Each number is 128 + 24 x the weight over its row's rms, rounded and kept within 0 to 255. Layers, rows and columns count from 0. Numbers have three digits each. The size before them is the row's rms in percent of the matrix's.

# layer 7 MLP down (transposed), 1024x256, rms 0.0737, rows 350-358, columns 0-255
089:159069167141113088125147128171132111106156129156142136134143108139119185147147149112142135141139153061129138173118171118145131103133143101100165124137132136126125167130174163140130109110128139129139085126108106121130112129088170157166107147174143130117137149117150131131132121149116140157078130138130177126121117116105167165192123134119120116131186118127127134153110103123159073145099141112149151127143118129136151166122120124064132179120121121146140134134128114105102141113143116166149109134121148152119133106173132157133086138135150114142111145110092125118144142164161137149145139141142101115109152109148111134127115085092127103131135168171137148129107100085140148155100199199139102116141157155142121144139162130112092081154114104118122082147159136154122121094108137
097:151152080160147127138123161160076142121158144139129127141160121138147094091180120140142118159159113138101178133108104095090165129135128132158130118111116120113202144125145137079157131093114150152152133113113125131152151149120144124123089113181085123138149116096152137128114097133123117104132084096124086114143106147092170140120135142134113142121160113133166154120109125116116151112123150135126139117167113111160127149082114096114147150136099110099126155139156150139143120110132083149142128097109111090147119140106114071142159125157153124095110109093108111124116133162138149132142087120066148140108160132108060186134122143125126138151128101132133061099067082113093098118148153125145143111097130135118113142174127114137142072135124153133140124132123136132141099139136095
100:107101155109111144126092101138121134090107106142164136109097136162152112139140145142133152150110143148135131141130113166107159131159112103110162150106146121106113118091106130127112152107133139137085155096131119188138152123136089127111115126143158134135115129118111125120126101121157112136137064132151085117142142141160109080154096107103116138129123153078132143143149128140130132118136110133170134099138110120146110145123092141095196102110147152130129100101176113131089145138110125131076114153134180164136115123169117109096102121144130138126156108116146149099130137111133164103066114128098136142161075115141161111144146178138169114116110163136093172144120122183108158143067158125150165085155141131131141103137155123144128146130121121166124077096144162133054141160138108
104:168114098135149103124108098149149113135159116158123145138156113144117097126159124131104123092176091152168163128131130118119157110127160113124190120126110094126082092117128147088109116135113157099107149133158088132122143115111074134132130143098131157116065123144130119109099126144117169100106146134102130135124152111147126107161115084074161143170105158107155097167104092108103121125152076136145129163125142142143130164128148148082099104078140112118084148090111118127135117143121127099127111108080133114168137115108126133124133137166104114145103124136114109129176134108104085159171135154117108154135180165151131127070124112127137134157158099139125119096105149125172136094130122126142103104115092115116161138124145119135139131143140123190073125164135121131113133169155161
101:118122130145113085130125071106145063127123109114146166153097067121116124104137110100097144139127124131180130150146112114158126147121088125159134140089111125128136102106136091107108153095125125196168114160111135143125133107144091143124142088129174101102106110156109131123127113114131107123106124160109140158174171104112101134096120144152116094096117151103118143118138153153155129140144127146154139150137119188152189116134135130168098146144110131076139122155114113165141120112118144126095162127136136162145138117154153128098085110129127150137159156144111152110137171129106159181167157131106156126169170112119120109095156093139126071136090097093147109139157123092138132162150110118128131117137164167088113128123134114113122146126161150155137149154134159134151105174143110
101:136147120086131110128144152099095179152120122140147139125116161097122132133162119144168182157091140131145113089097131114127174142174140130098118141087172174155161113145087134161102114123147142143120135115107100100170121147123129161147107164119117126139129083130171143178114134156134096164111090140136136153129123170127142141146092109137085146122130138150098145152080137133139162123077107145118151139099116138119086109122112125154098177132105153147165125111129149145086169137139098148113112148143118121133127095125121123146109124134117107187144142159093083119118111119138104112170116104150107159187131158129086126155135175125134113131148182121121091141132144102143111103090093119131117131124139123151127122083100092151157090132124132138137134139100116094108097073150149
100:135125118125115145113134100143142129110146134150128106167157096138084149065105131106145126117129080156137133160146128118126114151095095091144099141117095146132115145153151133142150161122126091164092126089178155097132100149095129103139168137155088153083120127097111150108121131081146159119148111100147142157120120155158073149148124142127102160139142111120135112122109119122114140109099120119181109177145115163180164116156137158154143157122085141125146134107155129141153118127106165135137125144092139118142137121103151118080091127139136060105145145091135169126113084120072164181114106137101113142150126144108123133113092142183129140149128095111099119148123129125085105147106161158120126093155145149095091138125093157128145151138144094098122146123135110098122100139170123
102:119172154131143171143133203133077084151132136155124118128120139129117115081146143093149135102126140118149148103131119122142133166122131163097138137131119113100121157133096114110129136172157128110146113101146137081137082149138119140122138141110089120127100128127142108111151146162140125106138127072130134115143143110150109126127150163146144091172137121115145121137153104127149145179130166135146147175135148115104157100156146095143123152140101120114169102159110124113088125168164122162135172142133135141135126142156112115181100123115145135110176150116102124167109160179109174167143123156100118139143153158083133080159145128118109173148091115080063145096127137128125146154088158116165095143137122111110149113147090122121152106134117126141101116112137113099167176122166148
103:140117143125130147100136119125136176076088121078088128144165122114103170175167152116106129158146098142116143127153141113135124087102125143171156109111159159149118143160134146132136129107100151158151101147092136145104125129110108117120084181158091130096112129119155144130121154092138149129127135093133121128139149163136103152128130069136093090093161135109193106111099132113109138104093140130137089125104116106132126108161117102194162155147107144144128110100114128098150147124118138139164147119140121108113143156134122152144073138094140113141159106146085139116145146115133170108115112200096134136136113139142137125082120153151151150125141108111137168151099126136122086142146105126101129102102113147164135137133111120133157171078139117123139143115140128108102150109182197
# layer 7 MLP gate, 1024x256, rms 0.107, rows 351-359, columns 0-255
095:100098118159147053097128139115097140124126096146102152137123124083115138102133176139157132125140109101108089115134129155088104145114122172122116145111127133103115157078125157143130091182136161114148119102135169090108147133082120129099069107136100138144116114084094129109155123096123139114121140124154142096101154157104107123159102176145140104117118100106152136093105161119130106132141133125145146141106126138102159120135139148142114124095132129140126090103146154098078104128161113162118131139113112122156106172161117135146101115141149136136129125124117177130149130132093140118102136156116115111079107129144159147110134176084108123160144141146149108061127157159123085100142126164121110168138175118112185149128162157141147092129106150112115158105124094144085162099129108
097:120122126123146128118100170120101084129122138126116133133076143090157109134109099130114119124123137134166143118098136115169159109119110144151113120126099163153113106151099143126124116124173118155148157139106147149116125151106127131085095124103157108120152121148136172122112135079106165155126151182127128099192190103132146121192124143155099139154187126162112140145102156176118130149116109121110140161117133113120104144110097130111082126126118127150153153137173101100104143118152112142153162111104115159137125096133180128142084124113150106110114154111143160081089127124136096147163159171146112184091129125142131151111110126101133129125150113062121133162161095141111110138092139160144155095116131162117115118138152091122139141060113114116138127147126141157172125113150128
102:117122142148119044149090104159119100158118127150137115133119122173091132135125089127069083102099117154180107128148103125104135136141162118153138126095115141126075132104091146137169118179127166138145150133117131121098093093090136139108138143120118128143132103140119168120123118087141168123150106074100092090107131106117129153155085078092154100155104121126160115128132175106189144098122108131169147095132156100131137158119114118134121108155110117122142144141172088118149117146127108119071126151121106121128105125191111184121138126113105053160150138159127098121148137125115116166102074128120109134143125143113115110174131130119172118094148141141132154117120114118120136103107128115140147121160140111111145138150103118121141139158118136120131169142111112125134119138133120
100:145150081133136137123124138149125145127072047129103120141096171125075133109103121140131124118128145105151099091126120130137135103149148120105131094121129145145157135113128083115101116095129096110123118121182123137105096139116145145083126149097092153142113102143108140162124104125148198133122101202131125137139105158107151133088137096116145133134113174142068153183145173117193117075134132125134135112113121103115118124137147137100116122109114105128121141120090141073127097149123130110100153093116091111124109145142099076157112146120126138098137178118097129131169133118135127111149146118113151104130138133145105100139121149135139182150093108100141123144171154128109177141131121130145123140115137118133122155129076099114132125083142137160131153114170137136106116145152073
104:122156127126134133062117144155176108086162139064140086127119116138155145125116084108138152120149108123146146108142112098139137123149104135115135169115101151100129131180150153158140145095151137095153121165147137120159140124152142128178134159135103144097130118115132113068120142176167136118100158126122116105104107177114175111131155120117103139089134170128160144126118142125151124095142134079133135147116154087134089156144175130108109118075156119125144068110166101162127147107142161128115159163128164153132131183151164093110092188095158186162123118119174134135129134114137173129123117125105133134114150111146178151157164137141145132132167136150081138112118110111120145150135113116163108137129131120127124097130156135139118143144150134128148125134107120134151117157116122
100:104142142126116115175152127142161109135108147167162086109152118162178118093127134145128092118105157133159131117141117124152157150095136122109088146128108120156128132139086143118138124137107143091118138126135131092141125142149129077136125122135135128164134115163136149111085119128147097126067163145160118131067097149108176144158127161133141149113158163095158126153102171105121056102117173155122132120132111139126137111142161138122135132120102081148131110146119132116131123151138135128068094103104113083107156126110157142132077070096128157189087156150148087143083156101138115125100133167131159112158131116167165180128148134129125139102169113146101108130093163130138134113170116132124109142146108128151090153148140132151103137111151106092116158135129114113126130116117139
098:110151148112112108092140154104141137093085122132131127120087084103161146123093107110070152113125134103166129147106080114146131117099104156104110132133117124104127091102098140126157135130129122110128125147166134114129137124085124108090151066129187133140142088126149103152136134159109115140104133122115124142154165138149156084153144119117148060151147159151110142176095104117120138122131124144116132122129131085077077148124137089123156171079123129167123117168134161157108127060142122068135106135159139098095144113093133150108098116106161141151113139155105124155111164142153136135132103140153106086145108141098132119110096153154081112120144112132145135097146121102110121169145149153175103115145110154098097122119140169128151110107131117152124143137139154130120089146161143
098:136125157141090119100130104163122122126135099126139186151116117106148128136081139104145117143109110103135079124130156073165120120058120121146112179107128132116102090105110169116114120145135140107146129089138122142116121127110115101118157125089129056163125074135091146143122116151114112119149140170135112109165134130105153110098110077093139092125083139157123169105131108115131109156117088163159113137095113148156134118122171110133088190123136149117175117093159143101101123082112164087104149128123122134149123097122090131145137153116127156159153130105106103167130133124140138147112114149145114112150105126128145115099125163120142111117127161148116092114128124156138141149121080137139138136117145118177164094144118094086118132121085141144090151108082109126163099108110154
094:081118155111130087069144101147134132155102121107099163103094104150140102097163088141157141121135123087147154107126093150131124142142119146105156133150110120148133126129173134156067155142129116132113122152129166100126160150094155146141089111123156125153124129137113108117133112133134131122158118111120123127099155137146147143136088199102168125120183166156141148098129100133109151174140101103112113133116104103153119112098116097110083118135140132146137107180144108084149130146128116143128115124108124139119138104163122123103163119059176107083109143131114121151111132127162155124081133125117161156132091119157097143172129119110171132142196109160111101102114118102122106123140139165140137131129150170138144097103143159138100170125091109127082143169137098131132120146163123
# layer 7 MLP up, 1024x256, rms 0.104, rows 351-358, columns 0-255
097:093138128135150139113149159116144119156145118074132126172092119114125091178145107118103106112110109119155168193142161123142143092132150143111112137109152139105119111120152180121076095141137104136157155128198108120130138154147088158145126118127136159122103130089151133121154135081161101174109130153151106081145160140152110102136111149114113137075150132130161133125126153110154149161146144117105162123093139112060141126143171147136131103136097123134116142138159144197114104122135114129098121158099139123097129182171136100090097139121097144121105137156131094180104139122112138132126109098143124135083125127118146138110148171104134160124115139150149118136155108122106099086167096129115130115156161124165108141115127169151161119139124152126127136101107120120121095126080141
099:136122128099124157095094120117144146119146120117161175087141156124109129116171115081141171166162126078130158145134137152111185101110158124100127095093148112127148105063076126125098110095099133128120138126123155119081102138099091150123112108122081115102115144144116133128114175135151119133107099158108130104116123116159122130163138124126099150081117113082075119134131133136159151106108154124093134087132129148090134159141105120094120134134168130161104162097088143147149131133103113111096131128142146087161138130104134103111125122134154130151101135149112132147153088095157111056106092133134123093146113143124133124152159123162113166112108120132117155079065123093146115135133121139146102140100148120145113137111105139148153134106095174152146112129130145109090092136087100
101:155156127108159129092126106122142098096109136130129121136121115128140126126128108146137121105181072133140134127079157123133140153112134119119148118168152076139123120132173151118076142134141111104150109116151093176133109090114114136090074169151099113156134096127118164099111141159182139118107147080099138081164129087156145176142142132076146122112116100144130136170117137125125116127120119154123174112169108137128138110123130125114114113148118149117127125106176131170165107131111120157122091091166148176125095102137157159130149143082103135114110121161134130145167071102121179090139095111108152157142101176161126112112119149112136114085123100151087135109111130121138149107129126103183125135130126121136130150110111148121085120137097115178117136159105086145148139135116109
099:108129158135085129105127142113108099167150107098117116142129153161135139097131097161075087123137138150169133150103095110134127106128149107061123108111140099122106123150132196146146176060114122139126122144156096113152118156136115126100115111133141139121128136154162114127147173119135103145103091139122093106109127124120149118122146101123110116111120163177134135134126132115120147167089106121145111118129127071124155144179112098121111134130119101102115115102149151147066124119152173135160164211123141124157143125167127106123132134122143091162166137103111171166100143115088140138165133102087084123118126097132136130139143157156121169123130134131127187120133118130135111133147130154142124121118108120130160099095145127136160126197119109120099128164139132132082116168102142
102:094105097121152138050087110161127154136119132145130103120119152126118105108086144161141108132113113140147136136139125137145151094145092126146106141112120160118130105120130144103166167115173122092134121114131117170125129144146117129165134118146139168113079137091163130075144131137136104081118127073134145107153152092123151122149133149152105112141162116167131112117144193126130174118148121130074106134097118155164108100159118142129107109097132150136111137112094117083111151140117154159128182125140101124111121120101141144157125134131133134138137125143144129153116147094134104104191160127104148148119095094119136180170162172128108120132141142109122127130162123120085113167135152135153119148118144132150156142140161130154142109119176109085160123093126124077097088150073176
099:074167154112112137119106152171118134115164138121108117146124085154138119112139081111143106090106142122126157113133119119132152126111182167153105146097078116065151135152152128089156137156136106149167118118130164125106145146142126145187126097116138154101109132122147133138077173156127126124071119144093139111132140096133107143128123172110113083138127103091144143150154125088129113133105140118170118149151130114161129116133123141120121167139142096133131180171079118116135109137134153124092084107121131193170115126096111106139131076120120158118146146134104141152129168178144142118113126146123115137121124147145094154121148152125125122156116102173118093099100136131120167105120164153149100127093146129110138162145122153145105108128088149098143187162111121153100117149133156
102:129128152144095119132166116104092133152139138180125105111140142155098082097135104128141187151176160118181138147114130126103106144127122109104121099131096141115110117176110118116121144104107103168120105134105112137113123156142155141088129154127112104122150130163161149139108102139093136116122087141148107129108150156133089127139141123121119165093131101171138130133138097093109135171121148111087171111155114127166152089110110116137143184155138143121165078129108117100169125055098090127096150130124110154097098129132119146152142134118095126107135166126144132135150104163125134189108131160142123127083148135108112124113151144151110097091140121126114123138143139132112126139128099122165171082080142111144117157151147114131185105105113142121068145095142108133141136144079087
104:142161150146128072144139109089081091139153111113124107108153097098180151114111162160159134090126113157146143116177136147111118167119151105106155155125152090084119136103132103099152132111101117130134128109156140147162133138169095094162147146088103086076125137082109138127136112126130121147153182095106131136125114081150132127109170107154119137158104137158120152135131141160141124118152151131143127152153131107131144110132114141120098127076158168120109098097111113145101114110172147095134120163127147100182133140151134098156163122100109108145123142120157124120151179148143096083122136141105082137136111143150121108188160122115122141137092100110152101135118088129139117131143126129145125131066095153132099132136136120120111180126127142107164144157126097116147175152123087